From a checkpoint of a small transformer trained on Wikipedia: 13 layers, tied embeddings.
Each number is 500 + 50 x the weight over its row's rms, rounded and kept within 0 to 999. Layers, rows and columns count from 0. Numbers have three digits each. The size before them is the row's rms in percent of the matrix's.

# k: layer 5 attention key, 256x384, rms 0.184, rows 80-127, columns 288-383
# q: layer 5 attention query, 256x384, rms 0.195, rows 81-127, columns 288-383
# v: layer 5 attention value, 256x384, rms 0.186, rows 64-85, columns 288-383
# o: layer 5 attention output (transposed), 256x384, rms 0.152, rows 64-84, columns 288-383
k80 060:533465481531495465439371506531394529559504511476456526497498518416566531432415480491564467523464525560462536484405582514497449465485550515482559539647427543532524546532391490421546552590460460446480500393445518442511493387547530531585402570592489453455505420467570499504526494491581464562
q81 103:506520528495524445443580435511456537482421536494546572567601551529444425454547537534543497517438553595465490482460540513523451516538485478520474467505413467475423493495620540536542425552504461545407499437585534412519503486548500458520549440518469494505482478428589538473430475433533463460
k81 092:457413549458453482521482501399537429495487414395437584527478587566580535464498496444510472568544553447506514523470558480561438522458520356503457465529455493413413582536473465565574591509568511506590509486460455523543537448505480522514426576562507490480517498520507496593469564458548467450
q82 085:442461545509465437576480538550458515470554474452532509406458496490541499515412438578567531499531471448568525537534512506578508394545532456465485546481537522485471550541520458469555459450400417507509492497455525475544491535457460489516513464431489542499554411499532436467507555533524527481
k82 066:397556486597452478520582496559513532648504475473532525518468420567469540425491536519553488468484540431556516498413461473517492434566497573504439511510475482563588533414522603568433483408445489520446465431491528464439507478363481515556466441441491436547540465523586537492528459541437559482
q83 089:427500445540448455571472586535418502475471493544521432593480514433436529464493486448479437475524507489511422480509440521521566562582506452464511438567532478540546443500449510334463523526517462497530567591491517488529527484568516517418481422484557459442623507428436473592503491444479524540
k83 093:492527463483621512497520602466379610481511551446449477501511552438498512504489461525478451474500562521440494495484549540554422556497536483359430551594526512543516499598470502481508403562444488465504434448475513463534541371459545513545521444476497559487532500468452495497557515462444412556
q84 098:506480506478485483464515498474460558520485503546603496615531463478519479463499554597506504375466495561497488469533571485506460483589562527546547560544445459485502546529636492448443531527535450546517480487623520424519457500472492500521403533536434529522535540477546551486443564559479492496
k84 096:457453442513471571457554487477500511503512401465431509586545502492459551342535595490532452442551551495505499527489503431547443577546434479509502527580477468442566465534463494536449546589449446541614501435425474512573476487569457501569419505565464559571546533416514537525471528506464515522
q85 091:519560462541474507504525455444508453422544448532541598442502467468479417550511491513495570557517481558461461469560475474530541510663507555568537511476519463513502494537502497505538487544460567459460440473488509498358608429516493514416489564439553542509511546538533497529551424580471443511
k85 082:454486436539560473469525568509514483549550454506503527363532487434443458535517509483396495533573477450542531541565391518506441498457559548506558496511506528533554520466523529510528493408438510604505505555441588528523525488491442465411561540371477494403452430508473496460519481481422499479
q86 069:404529393515488416473493570454559522480499477501516443424426546577566521484492552535470543454433531503461475459387456531483458456364546472474483434556556477500505541543548427495535466484564512490415480488537438516473555527628535509528538540490530429405589521459542439457549518425492329561
k86 063:459508494444432490561499435544489507506405481589416468489451502627542528443482509479529466570475440411564383597559435513440468527494469492482512497549521476445533542482595522518494442531537444507513577451403460528520585547575537452443544456492510504424574433452489487463560542482437451521
q87 089:460464419593459452507433568485445488490403508489569518582509470430563551489556431523510520438455464604467435490524504491460565500586494531477534601615472415449526488518568478556565513564507521402460436517561451582518567522593534494495466480611451467520466615517572513425519582467456434591
k87 094:504519558501483486447603542512582473497570415503473531542519576439536448483484550460484403548489532542469439512485420536489517473416481458504466640513521497446462591491529447466481546536436456498468459482514470507552497502523489518575532518683551523524444450454412499510404509506522549576
q88 096:554471479535609507450495549576526556558488525498541461570494457499516485505522483528451561503467612444466517507407580568553456578519566512523561508562438445505544482525462666439434420439529505650585480403445488506470525460520436553562524474583581474458476464406531545418415532515411434404
k88 109:473454549481438573483504508511509504437423527521484397519455530473458435439600552472411527450577540467446474500418501553550665509475445506419428493479465470498473544427494587537435489415529466559549443521495443495431451536448528513471440498544556430627488619472423530502499558546548581523
q89 095:563526523498495473588408485556393542477552479565475513492453517468567565480563393509489406528530436487499485448499542469587503495479549467465473426462469526464520543567577526474450478562576496547516440477470481535477577446470452446576510490480421578607561530520449482519532483529538533432
k89 088:432459484492434548520592512495439542495477600537444524569532557462389515470549546408440378606544471419425402495496492456504473534473490444487503623506503507496489487494430556543447509409476439580566450507499537502504539416477488479469444489577506440472499418408579472468470471463490489469
q90 087:484434423583499498517441562474458529498509401477541499484531482494520518596525461504423530379457582530352530489483510489524477406506567496496554535551465517458472452506503469493472509456551602506474457535509415554483540392504502466581510491575505522514456560615417439378526525555367451465
k90 107:526404410492422508490483429634506508484481514588459486489512483431439454511554558428426520563465441536411377507558411515540646481475462440463509532507447492486504516531542484478448526502519541478507446485548446467552520535496388528537534394601553470537458497479497525414467512607566584532
q91 107:510426501550514539533398561453527505549647548464439446424509477487501543533516443438467472550516478533490591460491462449413456517508574475424567413485543518495597495480400461567372528490523522462476539512436516593500544445494512535528408489517475483494460548506523499477523479478460560464
k91 137:541473499502440493618465422556480473530437580551524521471506475417435497533581539455399557554431479473498454503520485497445541473510451433537529526383509558583525506540457446478461549429506603481434494550603460460541511555568485558450526466541594505504393532505516547449477508566543540613
q92 088:595522525522453524458430541540483562521529544552460465525473508545496543502436506505510490553507484401619465494479477550502553512504453412538536467469565511467470461520449615423439511438388438511526616493466548503559432517505408453484468554435547548564489411434483597613479577509577551571
k92 094:463505469506487550447508582439484552450560581520590498488518467595497509398528500505559431377470475451437522472419584480484482550482466629462452389547537439549558397545497643518435513482472486521510538501435626460523499454471517475510426494399404463535490523478522500476449460450496461452
q93 115:538607515504435519501522502530508559477456462570585551578492478467458481471548422532549425505501426534484423467575466436574468471600477447537490629508460488531427581579555474582589473545521586531492442442437525522595547504368485494500513492443369515580439493455470530528463503527569484497
k93 077:476513421533478551493564607548543505636498494466424534497561483520499483496449499527584443447453515504490465474437485442472403483458582489491543546547391505438564573480497552524559594534466444534491549434440593549597520326435439482614495563503453435395467451495541486487390507412437459482
q94 110:539477558472612577464581417477479499476449520550494533518558482511456495535575622533507570495504523553535552514452632506459455554455537565557533474522412500507498556483574546596467479463534463549509419460605439472431496465438476449458581551571538512494509510537540551519431442518514516417
k94 114:485505549519509531436436475455545386472515429513500480530555503534457565563447485467473571512561475482597478496570480429543478527489449480591553424473443468445499441493559453547423537521524477598621490634440481556387465555539486520484464495435476515540568482472554493481485505516451483470
q95 106:459545474530472526501446530492413569514414603526458415410488475435496476497477510473431572521549460572587480460469530520589601498502535542500516470518569526456491402516538607489412542567509563522542520556513469557487490470516511482485550593543510538565543567514461627505477478497415597533
k95 106:367628577453553463487491606459448469505499480527578584468487578482565532486443509483524465575555484488487454468504490501544515510508552523436533510572582502510397512467501454489461481416494506542507564571539482508531541563530535334409501507495512491425498476343422584581554486470408466546
q96 107:521495423407522541512575512532569471498470470508523535498489482479506474519480510527546555472501518497554446417557548493550542539557489545518505508513522552530466503510634542506588498450473433477491483442436536491492486514486466491527553488494524572574518362513611443456444480463546538480
k96 106:430479535449591586465438479477549410511554516577460536507499509462546537396517528506495443581475531470514499549530511497500507542495527458477503469491462524494523505453465524576560511406472473577546469554503555525486497561566437515422504466418469482523520433474486422487559496519536528436
q97 066:537487527528612489557478493525505475548627483405461530492427459461532521503362484487518478563513489539561561439495531527484484424478524450384586505521524537521542480509448525532549496473355488516495553471437510509521455520457544577547477545513487520514536437403532508525501555478527481534
k97 056:464597524545522517523488500542446397600488465501544462488446524578504576456459567545646568479449484511556496427443540499516488465484481538481486482494425476473598553514412532559436625575433533486450542378482469538484503416465520540639479496505455489432578490514508608462460460441475464589
q98 104:485481510563366434586456583540490567529489390522473503382455509485420443483541496520478475401536548515509521481478487517563539486427561517463496589518558518471392509446507372429404547531494538582511518564532455551475521567560526397530488563526542533431487501500475485435448494479468474540
k98 111:511525577494509526600498473490518502533496597482442459564510538508458476443479627498555435477527549477524494496525459526480519508462490441471563509495478509544540555454517469396358441507464464428470560434531535454419435491548472548470462471573454507471428485475385566432577465536418556517
q99 082:464515525453461468473537478455445468497513507521499492502433468492569605504462531527569524539536415538603527520445477494470490482597447517498513477445525522508483601468514495532499509568446423430456571517476568457515529576466448410380519409451446440510618491450583544547456527482594564563
k99 087:477607599555561462550455582390557530504579475411555530505523561506559618435455503542503458542446568486544565508495517480457365514536501468539481489525579555564491507485606488520521502542460436478407587485419553475462541436474508547463555481395445510481497517505454550511573446551480471471
q100 080:598512438575510473482487480467410560497549532459433515435544571512516536462508444528470496566456499481484397518442482526384544497494530484484551387405520531470574509537474542493457519535598466497471504485447504509498496426495489487467422394596495442517506495505542575457530596461508525476
k100 069:543422526464473457536505458395490505441485540500459532439415564428483384493522514435438481590466482426460478578500427502483597490467546430543508498523527540488425515558461453439484531467503536492540525586536517546543562540603479472428496567531536473518409513489418511552500543478597527455
q101 103:461532466534497527474500574500503499514525458499528510504542456503548470530545473473489471348416528517390432509468567494574489491509573500516461488521519442478542479567488484425511558466626474440514458585499485454459535422510512564498463431499509495513526541500449406443463572624418389486
k101 096:441420496449458468537562518530454588494416545460450519501504451377505461484515516567407542542577479539510474597496469521593513547479511487509458580579514466486536445476498520485560457481481523522612424484494487489583569445508549494487498467588545506593502512498537486532491491549540574503
q102 104:570450592541504503457555489449520558557520506543519537441546541533427404552502475464593510517490632480423561510445529507559492557574536505575459431560516413479412493510525550505443458435558552532514460519491522435398560470476473498493534504491607538323477514463523564474482431523548462449
k102 109:435482526519469539509481508521503543516448534478580484477452484503548562466474439525474476418537559445579601592439518550532448467470504477512492438484502515441416517462505463522530549448543522534553489540498531385384535503422521506529483573480416436515496503572553481525448508489548465440
q103 074:485569529573615399541487508504562485564404519515477541596424530549480463511460477505415447485489427544442439516406441465575512414416481400513475528633608532513494426470454520569535533444536531548520566491485588477574495505511536569525527492512590464427530449448506481533452492469382473504
k103 062:454559483483529504478520565520555464490430438525442440556437425602511533458481411564634558377476471549495476534497576566541502501484520510443517465486427428472530581504471518556544537527538453480526554318519509426477459384429510461628537506551522446492552530500521511471460474505480477524
q104 149:457551533450444514460510469614522536491459456567556531604510504490507477477567519528489522456491467519475486472488521496629478531498474486510418550562506501475426592550569530535599454482533557492511435438465540510538586510408499431569585479506449481517465492470429453520462450490507479501
k104 056:475555488515453512487505567598505477577487492506454482550565456530476565436504488569580504365517434518519412432460537507515417449429498552458477573483442478449559563487488579576544523570468460521490471382521511454459461371362493502609482487494527417481569447482580514477497451491402513505
q105 104:551486471516400509501488551466404527479557467423441534569541456489517473561425469555493521444364498498465431477551489470444551396484448489515485494461506553428405478573500476420528495555575554433461501594577467488492491491656483518476523529481461587643539520504466457431524587510401344510
k105 141:513466437407468427541501474522544575466490482492528503413527463450507515459538561485463511488466505469454401534506477568657549373573462463430438524474411449558432437526502537498497530414456524477437501499535441490519399486451483485630490453582479534496499478543476496516462542506495516564
q106 134:467572594422504502531549472581519489497509474494531499537539446549491493542553496529567553469454549497514532525552592511637460496509462465452453560510486492529410608525538514517570429448504568560575456464502498511506524604454465453563606442424458487417528390455406468497450461611494433519
k106 071:428589576564457592479476538554487474541455488404513418564556499595484544456527474583586553479434495524574501417436562481551505544553411544484479507516450428534543559406563538524473530497541512454522477451456534486472484479350515497597501476447442390555594536511538498552547473511498478457
q107 092:364462432529510492477494513498480493539505538482568341534515493502558542531505537490404503493478511507462572478419463449459447520437527556446502540597519493470511558494463515518440422560575584435513508572473496429436512503477528532508504500550484389470567600441546501451525427454379438484
k107 077:607496562449473493532502490582438568533437482459425508490476470448502446503554449570433554500574543527599522454528544519494481534512472539521503594465582465494380508501585442482537413539546532510475475541483395493452471528536557497419557448588603558607513497487452493519487531559524523450
q108 104:566457489464516429438518430426405489524565464506492472572445607527540583516444496435504535561546463451602518496557466433440502489509433495512566560425473522464493560461409540498519479544544489486557534431502587436474555527444529449416432452512513519480558501548536532539530531447561560608
k108 101:535540562503532591594479430454470479435431553456505458506438537458384492515539505522570445404474533540534525499554583572480413495510492533498547510460500574539420502568549413542510524547410387532464575401543569459505472542480447436507557537502589536451499518543375587509471548431553486493
q109 105:455488417452484490489533506369441552588517524514537504523468524513589562497461532498419487484553461520599525461560494519435481535479505560498553545527502536588540449501532467516534459584461526551519486478549476441454451483542551630436441520532503437561534616541504546467554448477519583540
k109 111:566555470470500433485494480453407514514507410534447583512496510472514446553506517461500478469546516484497511493557519551451418478532576508419516584554611524462407466554518503559523470627447434504531540453513357528500522508534531399514468508566525599399438444451415566460493514466382487599
q110 105:552446495505591521560509522417518409500562553451476456394436465545540552594504492474492480506518571450556540530511541523422545489463530541451614372412511486524559428454420478429461511490482432518456530549491436489418454430559515528419490549489588511479565464519511498463565515567536495556
k110 059:488435567537513458497432412410452454449564561478562496473482566401527470568535540471398529604496544481497508526534484556496573555558504461511479433566577487588425409518535455478497520431515534465533509613492474534492525621594525476340479548505504486515460532497451434578548518534581469500
q111 084:541461505522565470530442499568484406350340525555440445490549521472446452505612512535477527508459553555497543527543489528440491522450480478545509493530548471425467478502555494522532453507488537425439468501512561509431510460471471402567538579477500555467415497491502450587627415468601487499
k111 079:449529459534549395493460485504497385525567562527594465533456582596524512506547448469509384539475479495482477425492505478509424520402491501596536393449527452534440542539499469504515563515473543541479438530470567532445389571598454506452497542450458492513540478453517500455560527452551472489
q112 094:476540526501481539502526537521565483505480423499544538521496436505500541580473567541617546490380493543513482521377541544528472539488487554510526571478418510555464556398440481531550524439572398453442478538450437461566499471461528530435563423527512540515548478407586490382444529477439371510
k112 097:576407566528507459511502508533511590467468491477514445485506395411606518449527511531420502549447544513485554488434467498610567473501404518524441492519407465582475529409542542504475484429557480523497456442533433533446455474472514567516408464530493525643500510498583496585509499565615588492
q113 102:481540462407533549559494463443515498483476461577529490433524518478567601572551463509503524485346496583328563519458446496480462537530538498495513467520550556537513548473481441442483435430561546443441496575511497423391451429526550585546517512477443570513600506579509569454593535581425444478
k113 108:485423444506581474461431460558551607490491480550473408447485409477468571509461459462413493496481525554514519621506523424538488539568402528488443420582453534555536429427472543544506466443533509553485447471441468512593582480563538513553523490469528533656550483562629500484515470586637505484
q114 111:462450462470500475534568529533448577531585425472551459562503467538514492546501502521476498485625590489582522496523514552451516529539540445472538557476523543489474553557507487446494438486487526566509526406490517506492558522553391461514421425406424434432464416445495431481464457488477467507
k114 114:512493551547499562409555525419506450568586502411426503630549583530442407453508600531496553536587542454507442406456490518470489523501556456378470597521545505474461531548558466551489518534477493386557509490516522520498536473362540550562481466575469421452460583478426579484503530466397462526
q115 094:395525471521392532454507450569460467435525493472481507619569476462559445401544566554418458479509422520473497464518478461436505514488478554459425576486507495512581414567598434533466536565544502390492441491487528485510499447506564558513393491506412460569439621563489423513504443429451479473
k115 088:579463409467418466454512503528493500524485463487474559502499459492496445505610478484495552517543433530516469447550497472478450457485532465525550603482570465422458501525394478417520489593564575451520547436504473518592484445555478515459479488522572498481537401461552457438476571494460550530
q116 120:476571502407522503401559454430435519499506409498576474556497576611498496472480481521549498500437469457447532556498439473463479504523448485542542500459434542532474585553493547499554407465563517509466568466477531483510530555406480420516521442492438424443506457459430566502540499575493468458
k116 142:526491459544504574433466514571531461466540513400374440504500537554523478525528470534563558491416496497464534505484479448435530598466429499490495454583440542440531524515462476538521519569498489441528539517357539535572559493491472505529460507454448481479541623499420484607543569496575468354
q117 118:477551437531519502580462610513520503504538533519442456537471453513506438555414533529438599536575451499601458458566398445465559437585524525528560541517578568499486430508489488525480526516470472493500512482465522564490559542577520522424442537472535468516473419474497453504534461514502463563
k117 122:503590404495523524398526571461492433533535524526468527530435526451457457516541522530593535456468507505508433478546544556503446458584595516420543555471608529530454502582452516466595511452501542475468542511627553480537435583534475454491516439485485445401470402432409472458478539410373487556
q118 109:441453452430469490560571505419556528404429458529560503468514555493504468468464490443521473501453514465552510487457556515532585507533485622578440480503411513464433426465624497479482463530450529515481416542486384368344488569528461494537518595477571445459552568513513445507547423516596413463
k118 127:428540579521566493430537583436507498495650444412455474482552528447494480524383507515394431508593527394618559513408502471580437463482539501466416491493529440480470483523562531489470458570386550522513520431414461540461576541527507487482484545469480472505490457461505540505474488437459507426
q119 090:586493492492485558408489543522565502525485473540533437494501494540524579516576555498491518498473441530504564516420541556498480556477501654545490488493444574410494541470358518496517503566514571456536464529439469482398421454487403454508513497498511469486567581492501459531534485525564435482
k119 084:512550538465456445569471465509508460371542483567551500451512564460465470421493479478468478470545498490529437502435468562521423460444499405535448427510566464503462478478483493519578591484562513508425566415468460532541517537591503470407486563496476491533465549438425582495505500513500482514
q120 096:534532539519456440465527532464464542588496479540493483470524585496501471434462461604470587512528429519513479454456509485467538543526499494530522525527457511459514531520600571560517462559511544562488576483507471512472522521575448460435517531524515481470512485454529562510519409426547556424
k120 110:544587469537519500452497565402520506459597455477441495465502524583525528533466523436520482552649530438495537472531438410410408562548495507489523521565507494446516508487480539520465491480453447609522528499380527516441586441489503447489532467450460571438557511448472500466466464482414456376
q121 118:564464515525508502538459545456599426511482516471424572453443514447435558571549522521461543619562433563453415511521488531426505463510545486514492492465480486576605544544408453460466600515314478514509515456501504524527451473480461548539433555589526487586513498569569589496499562530513510473
k121 120:493520530458533469547418502368509482506488440560549494428482559419500511470449559479511414497553588510430478555493486465414569450434513480409564523395479575556595471473522514466481536490506455527427510494478514565569475492626519471440487533470518606476508444515510559425530471498456468597
q122 106:465602435485552476504473529578484533452516529546541505511462492490530544539492425441494452543476362479493417510530500451595535564578491491446495446474500520481506484486581548516577545593582550423509569577480513574469479485505508491421596455491475511606576491495404570548495503512493542513
k122 107:484504433493576517511493508544547485403442554540516526421448590411492493563534523433490509562483476486382441491525509510553495580437519463491445471568463543553527529494486531533573488410464539496482521539465531539523550448501488487480640462482422527434460484474410463550454474484503475403
q123 084:434568458453550515461482512451553548517520489444432386468497508508498554461500588482433600522562491479508477521436537393508571535410544529518426472426531525531572554506415534446421538445581497433506519518532529510464524494451473475451421497509507424459557520459545386564458429471540497422
k123 085:517635446450595495443477520479370530489391553435501496496458525522493536442478500536550574650498408467500510449421492455575401547513570555532594546543564536532459531560454493481527447529517519431510492466493605531555475485512542488469524442443455467506542520399482524528597550413469523507
q124 112:422542548360508515512516454587515485421456451537578466499528434480529557506582537554549522476514480478522582527504580508588483527504530494470392540491468532535503596534530507482564442465480534488503424424455526499495540538413482485542537463448438500558589472508469399542429454536538520490
k124 064:416556497557531505436496547562490471569502479424469460574581480520456561440512498550545485463491486526560464432406524468547456523480471572481453532534461449545567536438494559574467521527476494511513460440483518483511498424380506498564459428473522406569575508449629542513524420484415493541
q125 089:477527584575436470527502533547385547501539521496489479527475526474528428462503475526404458514554506512536517561485485476493499520376521481508452550454533506493488526528488379529438471565567480556509407562485499521521399515499465424500446487488524460480403552583412447484562446512389439466
k125 071:604477546493427420475534506396483535541522569473489520460519480469514389557541481490514440598575539533491522485513493485463500486518508489554517569442543470523417505445517501408496401531554448462496483503489502506456443485496498456428415509545580521516496435505447500507508499468535532468
q126 117:429564569457604498581541511571565415463440544493507467474503464507431475571535465469548523532518542526515495523557527531605441468499401460438481531487480495542416448518566563486580451513448533535539467478504497502469540585465555504574576504414503495493556364498430487526434434608536478507
k126 082:368561491561586521456437588539504444538521522450540436526543517556521577558501450587572573467428508568529494466490574535568461531462480550476452451513485422518594510483558497549521520471489559507511510522474521521492503472407478446549547456473458446476589556483532465498539461503480405506
q127 094:547525524612474475531475486513491550578479521544523484383402489475431401549561447500535541483476539539534432415576507516561524486569558597430578440535490515469457500551542455479485592473489531535570474561517418574505481495551456488505508556500498585486504518524468520478503548584528435510
k127 092:389552561578519547508526568473504558546549570514579482496460492519540509381457513464476439542502526410522526611507424578492501558518451538467516496567525487476601462349560493460424516411484422597440531540510540490465572546490446509440574587493427527526517540551513503486579477552515443506
v64 085:446533595415416494522546499540449439471396602509384475465470490499437484523485516581508479438474482450463425523373450505489511459498509426545575306491494532539533546446520533552553522474516402493516504520418496519452540628461432498527524517492456476470444479466569454514526471588478543472
o64 090:528505435556503454449452450444448513422557458449585435481551576548588506420533520474449489481566530417446548453548531450476463450454524600509496577530515482460486499495511449470486476489529652504455455409528589498479441434488558432545442517572544499493420552547456533440506476433588519526
v65 083:486490537520517521473493495528445552502515438598496598546406418529418539489555491480617509494557596504554529501569467474410493433524539556451510561514590351382501500446435512591521501536560380472480442472532441450505522500556518530545518422479443499482519488516522470600515585499449469478
o65 075:503423464521404550510513584473577622559494522410442429437609481454499526534474524500432508540498518566553476469473534541544570516543548477503577446535489564514459536555511531399495532427378490464484512542477551553493477491443451476349409511468538515507498482491614616412378601567509479512
v66 101:522447383546460500455549474543486461564575491465523450553505534441462505582511476556421509481468523562522426500472431510511507501514480476448458543563471517555436514587497465487540564470455523518502558586493509578464529519495463467524537540531454501482494520585401422517499551521423503651
o66 083:477500606461537492471408450522450483544516427460465522483486508490544502513499511441558550518542463503394551540500494492488551517479475459476455454481593482530563559516487553522441410452490467472521529396466567500559476442437497577566548521505472559584437486424481502558467501435568589504
v67 099:470556453516559504395504520413516414476471511506528536492492511562537415511578539481482573516584511590475489528521532474500564486548543528480441568477472466503543520565542494482472442540517508500456396451686560459497567485489583457576552546581495431475444499494402517457506607432507548652
o67 085:516422543503530500604469507531589527578507524482480464554496491415529472571461439486482468462471465451475492552490533524537533477452488504494437415482496468442553508454513497437455576527433475531495525483335473486503514436455402551546499453447581591536533401531550439503506490507531472479
v68 091:456527510544457571531534437519532401453540468511438571468547486546580493533469654497460527486491407535555415526456543495562410480513494489473494517423481582466549575454498421510551506539501465494453462447380519514523507668427487430533454474573392506487574436515409496440437507477496489525
o68 078:570442446507456526450505484588594549536475526530567490473481473489357558490560481525528435498455529546395528509534472499510669465467414397522526530477455409476516447543421545470451488504510443552520510553586505563510526426430632536582412490413578496471373485468504430524509497536438490521
v69 093:611467403539545497536433473514482389605482504426463474575582526506449501509498499520454486491562512604527566588534443550430568557542540507522593505393476460569454513496462554467474517606363539491515510482454518465619533445448510517503586560533496538491516497433473566467519467477520463573
o69 091:464493469503569608489610559483492534497500571529474530419448488465444472557529539504505623530445443541506423424421437495487493574491506461496495464521503516439474476559357486512573486489522534470516471455518541497427565486539450569554496572599552502566425442547522472499515448445513541440
v70 099:543463372436479475439509467385466491539495468488540495530417502536452473555571445530479465411437504527481525486482521585470541539604480619509532517438545592558463527510510446517494512374542537427493511539522504445481573513468408454531469512528461495556448575516389531574440509431494434585
o70 093:474574471501502509481598499485542528550549543492514440500517478502524543510482429491491550557558442481455516430587552536515492510471486462569497514496552489525517513525431549554547564491443474437502459401510497468436463556468498592523438554510459435529515511498570462346473384470538524463
v71 100:455561530498545454508477589481529459635449538571520503574573445563498502539515492472553541596445452461441479546473559482482534507337495521538569455539508498528447452448493567419429530484557569541520352441490527490480409483569469542445498495461586377537582506475521531502553484509486467541
o71 093:555434485492486482459508512557378534392501603524515527519462546403480442439516476498491466432550551544573540463505417477482507564599523496433466544480447486444473460495544459464566502549449432534478542581443506446524638484480584478476553470499507530515496501441509556564532563523492565463
v72 095:506492494437455537569521477565486579455399563536451547440501427456457528460482488368567468528578542473502399454388608437438518488492460557511478508550578513544534546430579515528506600494501451600555532464505507566516414585444416511510491476478585493386522468542505478479424538484435528452
o72 077:548432508550548471421424567449441488477539511541477507457494589477414523485509549546461495456406547551477566444532424488584501465478500397440505421535532380474453456548430540489496414503561469398417558430468480561508502486510544431412477524467534456559517490516477545401557468534460570518
v73 089:523510518483481451358512464501489466413546530532521584596439478489522472547377435507606443569562566534507543473544481503446483455510494534437414493511533458418367518539555551540658410515559393510410504501626421500390509624478580532575494473434467569542525446487438492473521487482528453498
o73 081:465473534492486506523437541491571451614524496471486426501445412550455522463549617469374535443422512522485478539443534556476437511483440452490535559504491510506473574412535457506522563517499544436540501598502521440541536382531574510590499563540496454467505478528495572594575505529468489548
v74 095:507481561571494502572406530524508456508466528467511469482431494494466514573499496531483562438472542531460552524391483548435618516451492469544529520505473500529480514467534566445582553428504451473468535537453502467518493485557538550459432447454471519505406543493581499542493409610516550485
o74 092:507534469534527456428498499442459509509537445462526479529571435513528642538454448465488470531495483510602514494546452528430475573529550559469562565523501528497452428453487516517523449603465564484633397452520512521455471528444440515489500556581486434619599534521407542535444452423429442513
v75 084:399527472431428468525429566409560460502479568536475523445472470436484464497467405507488437420518479475586477439471511559422520518510577537566580462467487530504497550468526487572573500494405421475534537509539403507481507545570508517590449529573570527502537524450480502493464513452474621482
o75 077:511448464540561506498589466569476441644494506491458547537509542495499503473521581454469547573463579480524482567563492438445454452494501607477487484544527475424512538499473478435501492445578576566480468496461520522508490498489497472464531470491391446477511405454484427519561438502433370505
v76 091:472506549520420439438488477543536473515479510553542556535518444523590453497471440491500411438413595480522533583508512523394405444425561490514561503518457555465552513468603478418617572465592421511416443681474386522495443499470504499584415527493482484553475498543592501526508401480504626468
o76 086:365544508510558546596521567488446574506482493453564476524405460509529528495529538548524506467562522488501502452388528535400460511493529507445454504484550494435511453529598377571395428551449533472621511469586491516433499442565542467459456522516483397454513580472448466530460569537395497469
v77 096:523500573537555488536459598513566523504507491582459437580544521550491515449493539537574563516479415462565513583547582569553424493467502494534480501509528478528443463399577596468544486496525550520504402450483505473538445554520476443421589455489550434554561547528594451469555515499519467414
o77 087:600456381493482504483486411462436535466433562433546645510500528532491486558485494452510464568411550497515424507475417535504531583557488513514576514512515506564519533479468358453494537597537484486445518517516482490541479438532579520548517487513520548535392520387536527502455457471508517503
v78 098:558516497521441485424529523514449458511455479503485538583469549508524517448495440525496423538432529470588520398554551449355490458496532463530488481529580542520525499449504505497538654521544489523575473527462543502505438497509460573416550453529436489486501565475517574491529458510492510525
o78 090:422496485484529537469450526405470590538501473495510553403470535456509376405531551576451527593508498471501472524477504547469417494450489532521428507497448510493581537552493516457441354517539568504421446520457471455454639426561468479485428507547549474431492518545501499565475458492490492503
v79 096:535477498583553489553528527550557456491536505487594490502480536507599559496467447519510516435475523517556523456537534412395525494555458479479453541560438490456500506476558451465549606596570536478445541549590424507505456444579536549443538398492595521436493508429455442428457455482518487472
o79 088:443507530437541463489513498488516535533487441563582504493534438522423527471457527450617454532469502481475475513547461521564505532501553470507508373430499395473467496429476528441430496505441461581580478461444501444480528399468496456465588567454446533486614482607436646551535563502496492509
v80 093:497478417510504483521505552551508591405567491463451432585456521426502573439451510508524486509446521512514505441477426525556496493464451542479427496539546436520451514543518528509456371524541504505449471510541464509513575616472598519522490594458491400554505488416611379497557533577500458433
o80 081:508594567533421568552462436496462502533505497522539585430515475548502462557480446511468607482598452512471385496517547528500592470592582503523543521476522405533529529540452494467497539479356450500606481406448491603502458482539538576485441480467545633460466495532446537517428489475450446543
v81 092:552469462502514482500512417439454438534495499526526457510522471500533520463531528515444468553523471566411489566483413468549475457486562452528542510399493518527524488497358552515487532468546509370553413498542509468560533552527389540484651518592483502460584409479418535399450541475511426578
o81 083:486534555514514583541615599500462515376555457458553490516538465532477509473428558485520625459478463535499462551525489498467519521457573529438505457558569459596501519498517543489467507489459444627421559450434562456520505445526513481499351448441534490471485533518592477537529507501554495482
v82 093:485494556546524513453462443488477408503516495457433576454495490586459469498526463528464445548466604564502507503449465462487585527520600535452501471464524515497575541515380423509524591492448596456551458583551566461580484417499458482492515526576518413436404463532361511494461545476483529562
o82 085:440505453434507507490508576485476506502485432477501456541584539446594482512477478417395430455532439521570536464447546452426454420464477493474474518549513474499502522493590566415473517549534524530471478451522495571480536482536600480530467496451587583558518500511484438419506459460474587438
v83 091:421527561430565556542446488459539591502400572597424539387480472514494535561447534551455424485420532424408497492537507505485475467550528453544566497530495513586518545502518568523471515521560472489513440550469495494536462508507439481506504593450534540464478497460556511545553524523567529445
o83 093:601508457532473390421577485545370542547549472459560490575663449480532403466521504473437533481597449532545479551466494500415477578485499581512437506448536556545537423460570444473573525428478504602477489519553471538516465464472468501531510379564495503481388529466497491493464489394449516522
v84 094:415511544484540481443526438472520459516463433428492425519428587603471456439518565436476526460557372517538508503536529436522536576587502507496501512498467472445470525459562461470562485495505504443488464483498598406513533491582561509507456436491524524496467651483410522434545378482561500507
o84 098:564522461438507513425511409542564504478482563553524525444529442620507559529477441489523496530481541554437531531406494542540559487464592503534460521425457576493511478484499521539519525563475503538519505532466412443391468538469424499563589501452484487544439333454465571533460516658489546489
v85 086:512581544596501527632445441553524570480496573531558530500513491455645566638544479520435565493508519502474472562506451502502501532382406534457516381422428590531463550432485438454522584458490518497381505545487417453517504514481460444505454535600504451459505446483621441556426490521490437496